config.toml
n_layer = 16
d_model = 256
n_head = 4
n_kv_head = 1
head_dim = 64
d_mlp = 704
vocab_size = 4096
activation = "geglu"
norm = "rmsnorm"
norm_place = "peri"
norm_eps = 1e-05
positions = "rope"
rope_base = 14100.0
rope_fraction = 1.0
qk_norm = false
attn_scale = 0.125
bias = "none"
tie_embeddings = true
parallel_block = false
extras = ["capped logits"]
init = "normal"
init_std_qkv = 0.038
init_std_o = 0.00672
init_std_up = 0.038
init_std_down = 0.00405
optimizer = "muon_variant"
lr = 0.0111
lr_mult_o = 3.0
lr_mult_down = 1.5
beta1 = 0.9
lr_head = 0.0129
warmup_steps = 200
schedule = "wsd"
decay_fraction = 0.593
decay_shape = "linear"
final_lr_fraction = 0.0
batch_tokens = 131072
seq_len = 1024
doc_mask = false
train_tokens = 874500000
steps = 6672
dataset = "wikipedia_en"
Each number is 500 + 40 x the weight over its row's rms, rounded and kept within 0 to 999. Layers, rows and columns count from 0. Numbers have three digits each. The size before them is the row's rms in percent of the matrix's.

# layer 3 MLP up, 704x256, rms 0.143, rows 214-313, columns 0-63
094:546476522488520494507513580529472465469402526538504515471525495523431487550480429598479557484555544498526461471535541515550493508513494498480518519450509516449494457506498474538478518488451559
096:529496556591472489516434490519608438576489516502487552460484519486486528477543542548484530494541540483549500512523517532439545487472509436580511490435436523482438522520545514537524455539547487
097:514575518457502497493484520554472459545468526549486429472527449449444499472438517482528479555509447449496506479498532494557537517525493433486504482496483498503491455565442545487479522479511483
094:569555572465579527476532485477534468506498611561487541492429469510471487479505508474413469506473457472554457482504525490482508555493491522512456545500502471437506540492500474415497570563459548
100:505469474483551510443540444534434524555444535468480559468571537482436519474481507535474491595448540573515498465448517561538477529507472519519501538510586525459569441458466472520534443506486452
096:537579478465530463547517518547538556466458433519523497510500416453536517554411533542465498485509451454491437465502569507450506471534498404510522409510468494505464454464482444512519494420529598
099:513526462506460587486497529477518460539512505524552571454561537546510516512558490507491529479597430425545423549558487462614413512445469496385469446612535552476494447439481495532528489481479463
091:491431420515497516467576537505457497484405482462523435464553566498551460528529533518470484531420489578471515528528551472519529543534558482513527472496459478467553438546558514542509513575444488
100:469546517492495497434560455555514514514511554431488494541488502499472520438551516536509461441516421516510596479479453506465426525497447517485524540519452456500499533426556489465479498566488489
099:454459418561401435439549557484483461556508502440517546489504460462474462482501479518475511494439460522499478547531489468543527479476525403450484469511395504416549513499512463429413489534496491
097:441531376482407510561566468515437499496560517480517487550536505492555522490474558549528478481510495495511504588578488474492436535467498491504550560493532361521494482492442461502572550553479452
115:518487514467548568430511576499465487520471493469504463516488523496470482496500464487477515484529580560509489474437553567497448475471561493522456464548492541499472542506499514438564458506462502
095:487508537497508508514455497531566543487477479422462416461490479471512536476519480477475515498512534537446498477526527498518592510487549485480478484473489508550455510483498482508515489474489465
106:475522534500473500434455539488487535488488519482520487561548492412528562581510515531557513472450527514567512471570460461551477497577449433530496463492541450463518509495461468584506557459492462
101:533527493530510564565523461528463491549554426559461527507435507524473481545500522479495506487526464466511547551495435586499465489533547453506457499449525480536503489501500485549601466550485434
105:489455479446456481545544554472492553454526537479551528578483528560486481496539483457417447492546510474525455495533490496536614425500503492471532552495488533474434400512432503514501463495465490
101:519442463497520496470491476450478466437518521444482473529526431464534478565539490485482480586467451519491550509484545536550506501534449479528513502549523510504424539516472523539481460550488540
104:537536562489569531476509494521481561419533548438476565537534521523388473478509465484456515523532538546537499452533510521520532464540543530503476557507539485542546532515499451545496535522476468
099:462519501542530441527450613544418472440543518448482437481438506512460446519446551506519528467517524449519457547519513489488451498536558519470475540462492556540576462488466502482581463575452478
106:491457505489516536477498455463558466491432474481487473464518459442450454532562546494512494518510542482452553492496473457533588534480503400547536532485559483524480523434490646540552555458529510
101:521524503531436429455547454466560522553509492461501531511539433466504525522491509450518478521581473504496587559451517459513464455541583495558597495537529476493592533469557467534493512530496547
100:463491519509475473500504511508490454433452530481576505458425461492448449476485446521545527496505524452487489412480525545571537503518507550430499494493493439466556476399452517456477457450442521
096:502488514524549514500460503506603544460530563504481578427415495472473566468474484489446496499510522473500514462484507496449492455522466473469499531520507541455474430517502540510452477505498475
104:511487463504442500496456449484474417486524479553565544512455554543480482469455515521453445449435473521574477444574552525522471590493475446505450543534415477558472497564506551537507564467521488
104:442535459513488480465554539503494480528543488424445547562499538516483510474485473482494586566510566492527477481582496500535482498530493537515524511474413494536486519596504423498516522537553495
096:465479467531566466444491477443478476465523446563499477504491522583495476570503457534487451503584523455587568435443540477479469507479473462505523547493536529515428486496478529533570486565505470
108:530429510600544530439498483525427488419536476530474534487522490490461545536573488448491420509445469510529511491454520447593526486536466465527500473502451509540466502498501569513477565458577518
102:469543471429490532423468524545482427514506500557419560540458452442488491498530585470431464473555438480530497482482468518529555545532491489535506556516510516486546451498429484478501429515491487
093:458494531499529466538440488483463460574477467501507519498490473526459479504550508490507584534461540593540447465486557521567546566431520462483515485509543587545518519507528496556543499496489459
094:548519520489545531544453486515540380572501556540530473502540474482574497500492502452461529475554531533530544509459470539513464438453563487440474536561539472459475519443488505523481527531528451
092:593390428448503536475503573584490494537511508485476488444466507460502496494494468501467534476432459561519516472378489557513505530474549462518468600517465557427458465515516520452561498514581486
093:484512539463487489485533485561499479398450507501452465489524557458507531519447584436488510504470510544467485470537479442556437510552489515475468460494477517491484539547494563480542505438564460
110:525495535506515494506515511448500541515457433551511511505507483459574477449485537448467488415491457475509469485517633551485455497534527484491538523498477533447521533472502540514421567533558485
090:464505542418422499456439468552516510492568452496504470558442528463470518539484474458495456459476419536495535501559561526534528532505436546471493509521542458560458528496456442494556588513521483
108:472532431572461470471538493505516623583495486495564511452519474481529443523561492456493523538516465466500575590497475566575436566477566508492438526467451485569500468492527505513538580477485581
096:497517519563541496397526543557525457438415429528462453410484540513575527465489519477462560521499435504500493488422488500488488511565493530455524523501457461524461496480508545525548503530437517
096:435495560545558428573440475535507525539597500506600529492512525480462504566446537482424465519476481479486501512460488449518501507571442511433520451531495521430467504499535451546511559467472509
110:473519513477461471531460549521474536501495487539492467484561506558469569523480544509474513427511467500478528508504437512535477456534470507533418466416501450554556463498512584460544593520431518
095:486503455516472539489537547461514472410486551549565468476435518482502499560513543537518525503500415527482497503522399517515494483492405518417475457534457439489488534529476449495518476439573463
101:456468547511492479573496520469468495466508460420553475527530483465471463534513472490518516540490415486540434583529481528434559477512430461468449534517448481478541472442440512486532622498465568
103:573500516437500523430482462508564515444545498456411479462445553496435430467509497522542491514529575475523471463458453505520470500505444488477535563456556526455562504461494522474528437529480558
105:436581533496518459543509484564460488517513510522476434432448472489574474495562480505501431515520547515460502515504476541411476534438514519504435522458460462480466588482502496577505534502484539
103:479508505483505484496522536516500517492472542454494487533507478559486574493465509428468505468476566502531512536483534506500494518487483414533495532576478508481422522520431530536510503515468566
103:500563512454485522495476556512526494493520477491570503532526589546565491548421515463483474481556473561468443543504440532524551497603504549516505487540498504493554494420478509478553521514469592
109:433525485526544508444517558485449512480494452581468432492571507471439562488515592494510470458484486504485546471521510554596501513525481492499477477502534532478460501532450512480501590470491519
104:511527521491438540437504470466551551452533500561544456389501532499546524495515506495492558554434529567537405556510481472456540531498485550476506430518509448527529579503507556526585573489408544
100:450407476525522500540548527500394456507530477589530501495496467484490516485538494455474451441564457461480526441508514541596466445447422445576471509546542541493513509483443474480547434570498483
102:426374571516507456535495550507473518485536492502470487473531438468517537547416461434448437447504541491452494407445511482520562545450477488524459524513536534469458461489468514514496476521493460
103:488527445439472493503512512552497476509520521492488580533476490427538488467532487507524495514483501459479364485477515512421539459554461479466502541513529517503545521463531486494482509517580529
095:554469436504465533544526519463494581551441488515566541575474496502560549475517508477481475477528461518512480459520459549468466529511556504515527473521545422508430558494499552523511492585546527
099:427473576493479507500526479509517434536562537553496468521515458540491479537552558545536490509549528525532439514568476577516509548526559457426471486498390504505512450515503506516516517535512530
096:435492481477514424521578497492432506535480471530524507599474507500434567481534452527569550489475495494556492510556568609476496531494554500420554435545419506473483451482493517491548547512509525
098:545475471456498557427439466510472499540506532486473550464484483515477535423481480477471458422441511527451465466455521463488529495433458440509531508496512527511365519509551501565452541497500515
101:484485457498494525560497482487526532471445533425494482491495519471473464480460512470498542549511479534469490423494538485439543491510487507522543555446512523545464477462528521507561543532460504
101:505487521548493472486566593467517521537471470590547546542440486462495437514575554557559546564609517506416465497507424516527506479483493532509561534558509426475493476502453481486505419447558504
103:478523533520480515525539436562478486574506590508471532532541536487536471460576433523517530498474521507519481494535500523532565516524475504502484523466548478554537442468586539507540545497597514
097:542473515557484435514439503498415459503520464521586456429540528517460518516505476553541479529572449548449514493490498482495486479446452553467489587573467438479493454473472449562534440471524477
096:532389479466480518513406508541551548505431505546438519472492472521462460449472518491468503496477505504541502505510498534498503523479517509503460417549512494495478542523466545472488465471495515
099:490595473465519455489406495575500472454564467482500551515542560508422508562519469547448474562517467489491488543501512458485492468433591496475548467454477512442460542450460441508459498533501469
106:510518513560502445493471507498514502473487468468523482442515436516417571494478477538495501594447530513454441440510501530461584440503500499485495504495555481505466526505488557531436508570548489
096:475478541505423478522472439444602520519519516460396489476592478541477468520509524527437512433524526505470475480470557490527544511537481526576572435466530511547476520541440486572467481564462522
096:504556527512523506505448517456487493558510554506501500467470534472450450526518501542544500502511551470539475534511583453497453524496486592451502535531456577441510572444476490509497513479509420
109:497481490589589499510520517548512469484522445542480489507488509514471456486483461536523465506596409494545429469502499542527460505492493529516458455500487478502561458550500465489450516462490524
102:481517519564511523527548506452531496551488511493486500539534517504471491525522530512529563600493518500496506493569470565463446470535499479455459444498480491445494535553519466499528482507480494
098:420548542455573557411445528498492425506465489484446515479514474478423517471565492513497506470565463480530491522502490515492444549507562458460490487519497482453475510547459472465481451530493494
104:538594534525516511538572576490466528471535480464510543538533392525498526495528561484414506498423482491555476471458517516512470508442495451481487511520547437425478568480482525569532460494542458
100:492446448536564562410555522429489428521518487503529487480520555476536501510609481549533450500571543494437529553520438474444501520462523427498508542537541495356440480563534566444517532455483557
098:518482500517433581481513455498474547493482525466535515538586438540512488519449458445492496546517504405512536475536440516472457494472458450497521460502443473485465510537536530584502547473492570
091:507552555545509453514500508529510418506407519506541482535513457460526539498458540493494498492471489497510447489508518536510582485458493393498578553484477471451463427529493512488550551500568551
097:498541590481452483454506543520542480537527492471486510489485500495497541505451500582523554561497514417521472512566491515490466472542542468516525493496511491544513501572521528563495548555485442
098:529450473516553509541513543553521466455486425461478521512500524479435562418443511505520458516570550457499468469490544509521490512485487549537515473494534519458533491559559536539476478558503444
096:514458577500479488473468471459425493462531483492522476507472468504480511554487576533547501472528517469459475431531485434534562517493557473484613543476429476542463509478439472485488480534503483
102:503451448495475510490485547493491581510491453451474562513492415514495555467491518475470462369524512570562544504420526531472536488515484512510543479530529468560510478528460552459491568555519483
102:532484503551574467470511428473484478458440521513496432523632460526498502512500480550528508575470509495488447446584540473442536543481513510517493575497475534459515497532504526543491609524554541
098:479506510435511546531455521547444522493479552515505559421515492510478538558438500514444470522508434459482539475471515510530539527548471538586513464581494394518500485484481499526535496461471455
110:513490419537431568508514447503493469476530596528560503471509461541524471493430531587472526509510456403491570455507449517478518474534503466438540449482504410469501479435501451522437447557452525
104:510482488495520447516441524479545525446510542590465584570540495530496573549497474538523478541461462563465494540491509518452536501478457528501468463487492431492456522480453485489467421529488431
100:479506486503535537437560462569472524595514519552526528485434496459520481518536472571496443413453520468451499545437469474447509527526496472474564505542502494411497527540490515519500503472536442
096:535417519514507439466498449484499509579499426448463541519491495533545524544464458469438561502531501578469564529489497468542498488490539470495431511525444445504502473484488576500421512444489470
111:444510471557487515518461567496492533490548533403483422479397448533522510524462522543487522541532542521485512462491443455459578441483551499490438482512494530541480446522456486421459479456475456
097:469476475492505458525499450481485561492511525472464471478558513432330558499553478542568548462507487486517454511509493505499546448469500500485546509479517526571465478456498425533472460526544546
100:502589506469493493515503509493563496521504508578556511510518478470493500466482539526512488610535468492496516523488448465443542489550503506468441557543469533471526488483507478503499538517503541
094:569530514515475575543460465502515546561417471523460446514507464511458519502416503495479477474577528586477410520471557567510528537411494511508534519499519503521551433510533505473526468481518549
098:519545476485496534433497431554458487458574550470461506450436467447494531486439464520489432492429550498514576472511479543441550441479482469484523486495468520512497501490428476513520588493449534
090:508528488512492576549442516476483477492506501533512512512420536458442493464484519542527463554437467534446450503415510468457451477484433467591503531487517452538531490468505512524525474497463549
107:519420428477508513485485504515516504485541491511549508538536537470500523543482501489548459480496425482452481514514572550544491517532481517547533520496541484428472502484518573455521474553445507
096:502516493489490517497479472507440415476549524527511498434502477511438513413519449516453490531542522497523447525510478449483532541500481448441578466456567528456546507486454472486515455514462530
098:514495480495611465575462428506558514535463530426510554480405499553433560499457458492486508521580507525472496488509489505584520459491458577550510549531546559477575532529533557503495479492500477
104:484479484548411520446622508426533563489483528524494526540464541482459456532561462477446548467483478464525499499508458454504553512476478588442487533510474475548440509443487484511545537485488450
104:438439475535498570464523478459481495544503522488467475490512453498511484410461527460494592464538419500468541568522507480515535465431531497464456501572485530497552497488545502447494465470500489
105:444506515512482449520479470427479498509433529469471471520516508434484534569457471485516408468527461473405536452507403470465453515508508445508425542462502522479474514511471450468538461530508492
105:523574475531456451571508453496458517518483478534401535461520572492533503407438474493472470530519542560493479495552476549444517503491557515539476523497556481483534471485459480501490559522510490
110:557515597463537511531421464481536514528513511486506510567461581539526550413512527512478468562451472422485579456497486516543508511439541479494468534566550585558412465495505472576509504499522565
116:534404520483472549530496415512458557474478500487477474450461568510489493499497476572451539549478490528468477474482493510461578610562469483493529462435479418473499511485478441532483531471530533
094:464486464538573505492508520488507472448545537478563497493509567518537494579511563503529586565477455459514502485523439506504491424534577487519456449455509554516482466489572493523469537527435485
098:447509431455483596461468478491563596555419489489496558496489545580547513478574438489510531500455586474562476562487536522525532459483493526537461516493515521470494533564568507555517493512444515
099:472467504461506544496499496563493459467499493521515476534486451433529489580596464534542527473528523522509502468507495444546494557548528505456513487515467417451410515523474437460442515433501397
096:524509486462540504504445462520524456466489460477575532421468438489489462505549482526523545524526539513541453503507570468562485557524507472447564517512543537455522466508515488554482422447513508
097:515579561501513525519562546470523531577534492453528494537538462428479448455507504420494468479460563508484555508497517428554421452495508498543483503545456489520508458559494498460479467488529547
097:563479540491497492485466473475555584429502536534514492449491491565574505532494463582504479557511460491543463551453424498433546502531534492469528492428510596473449476536515521457590445459472487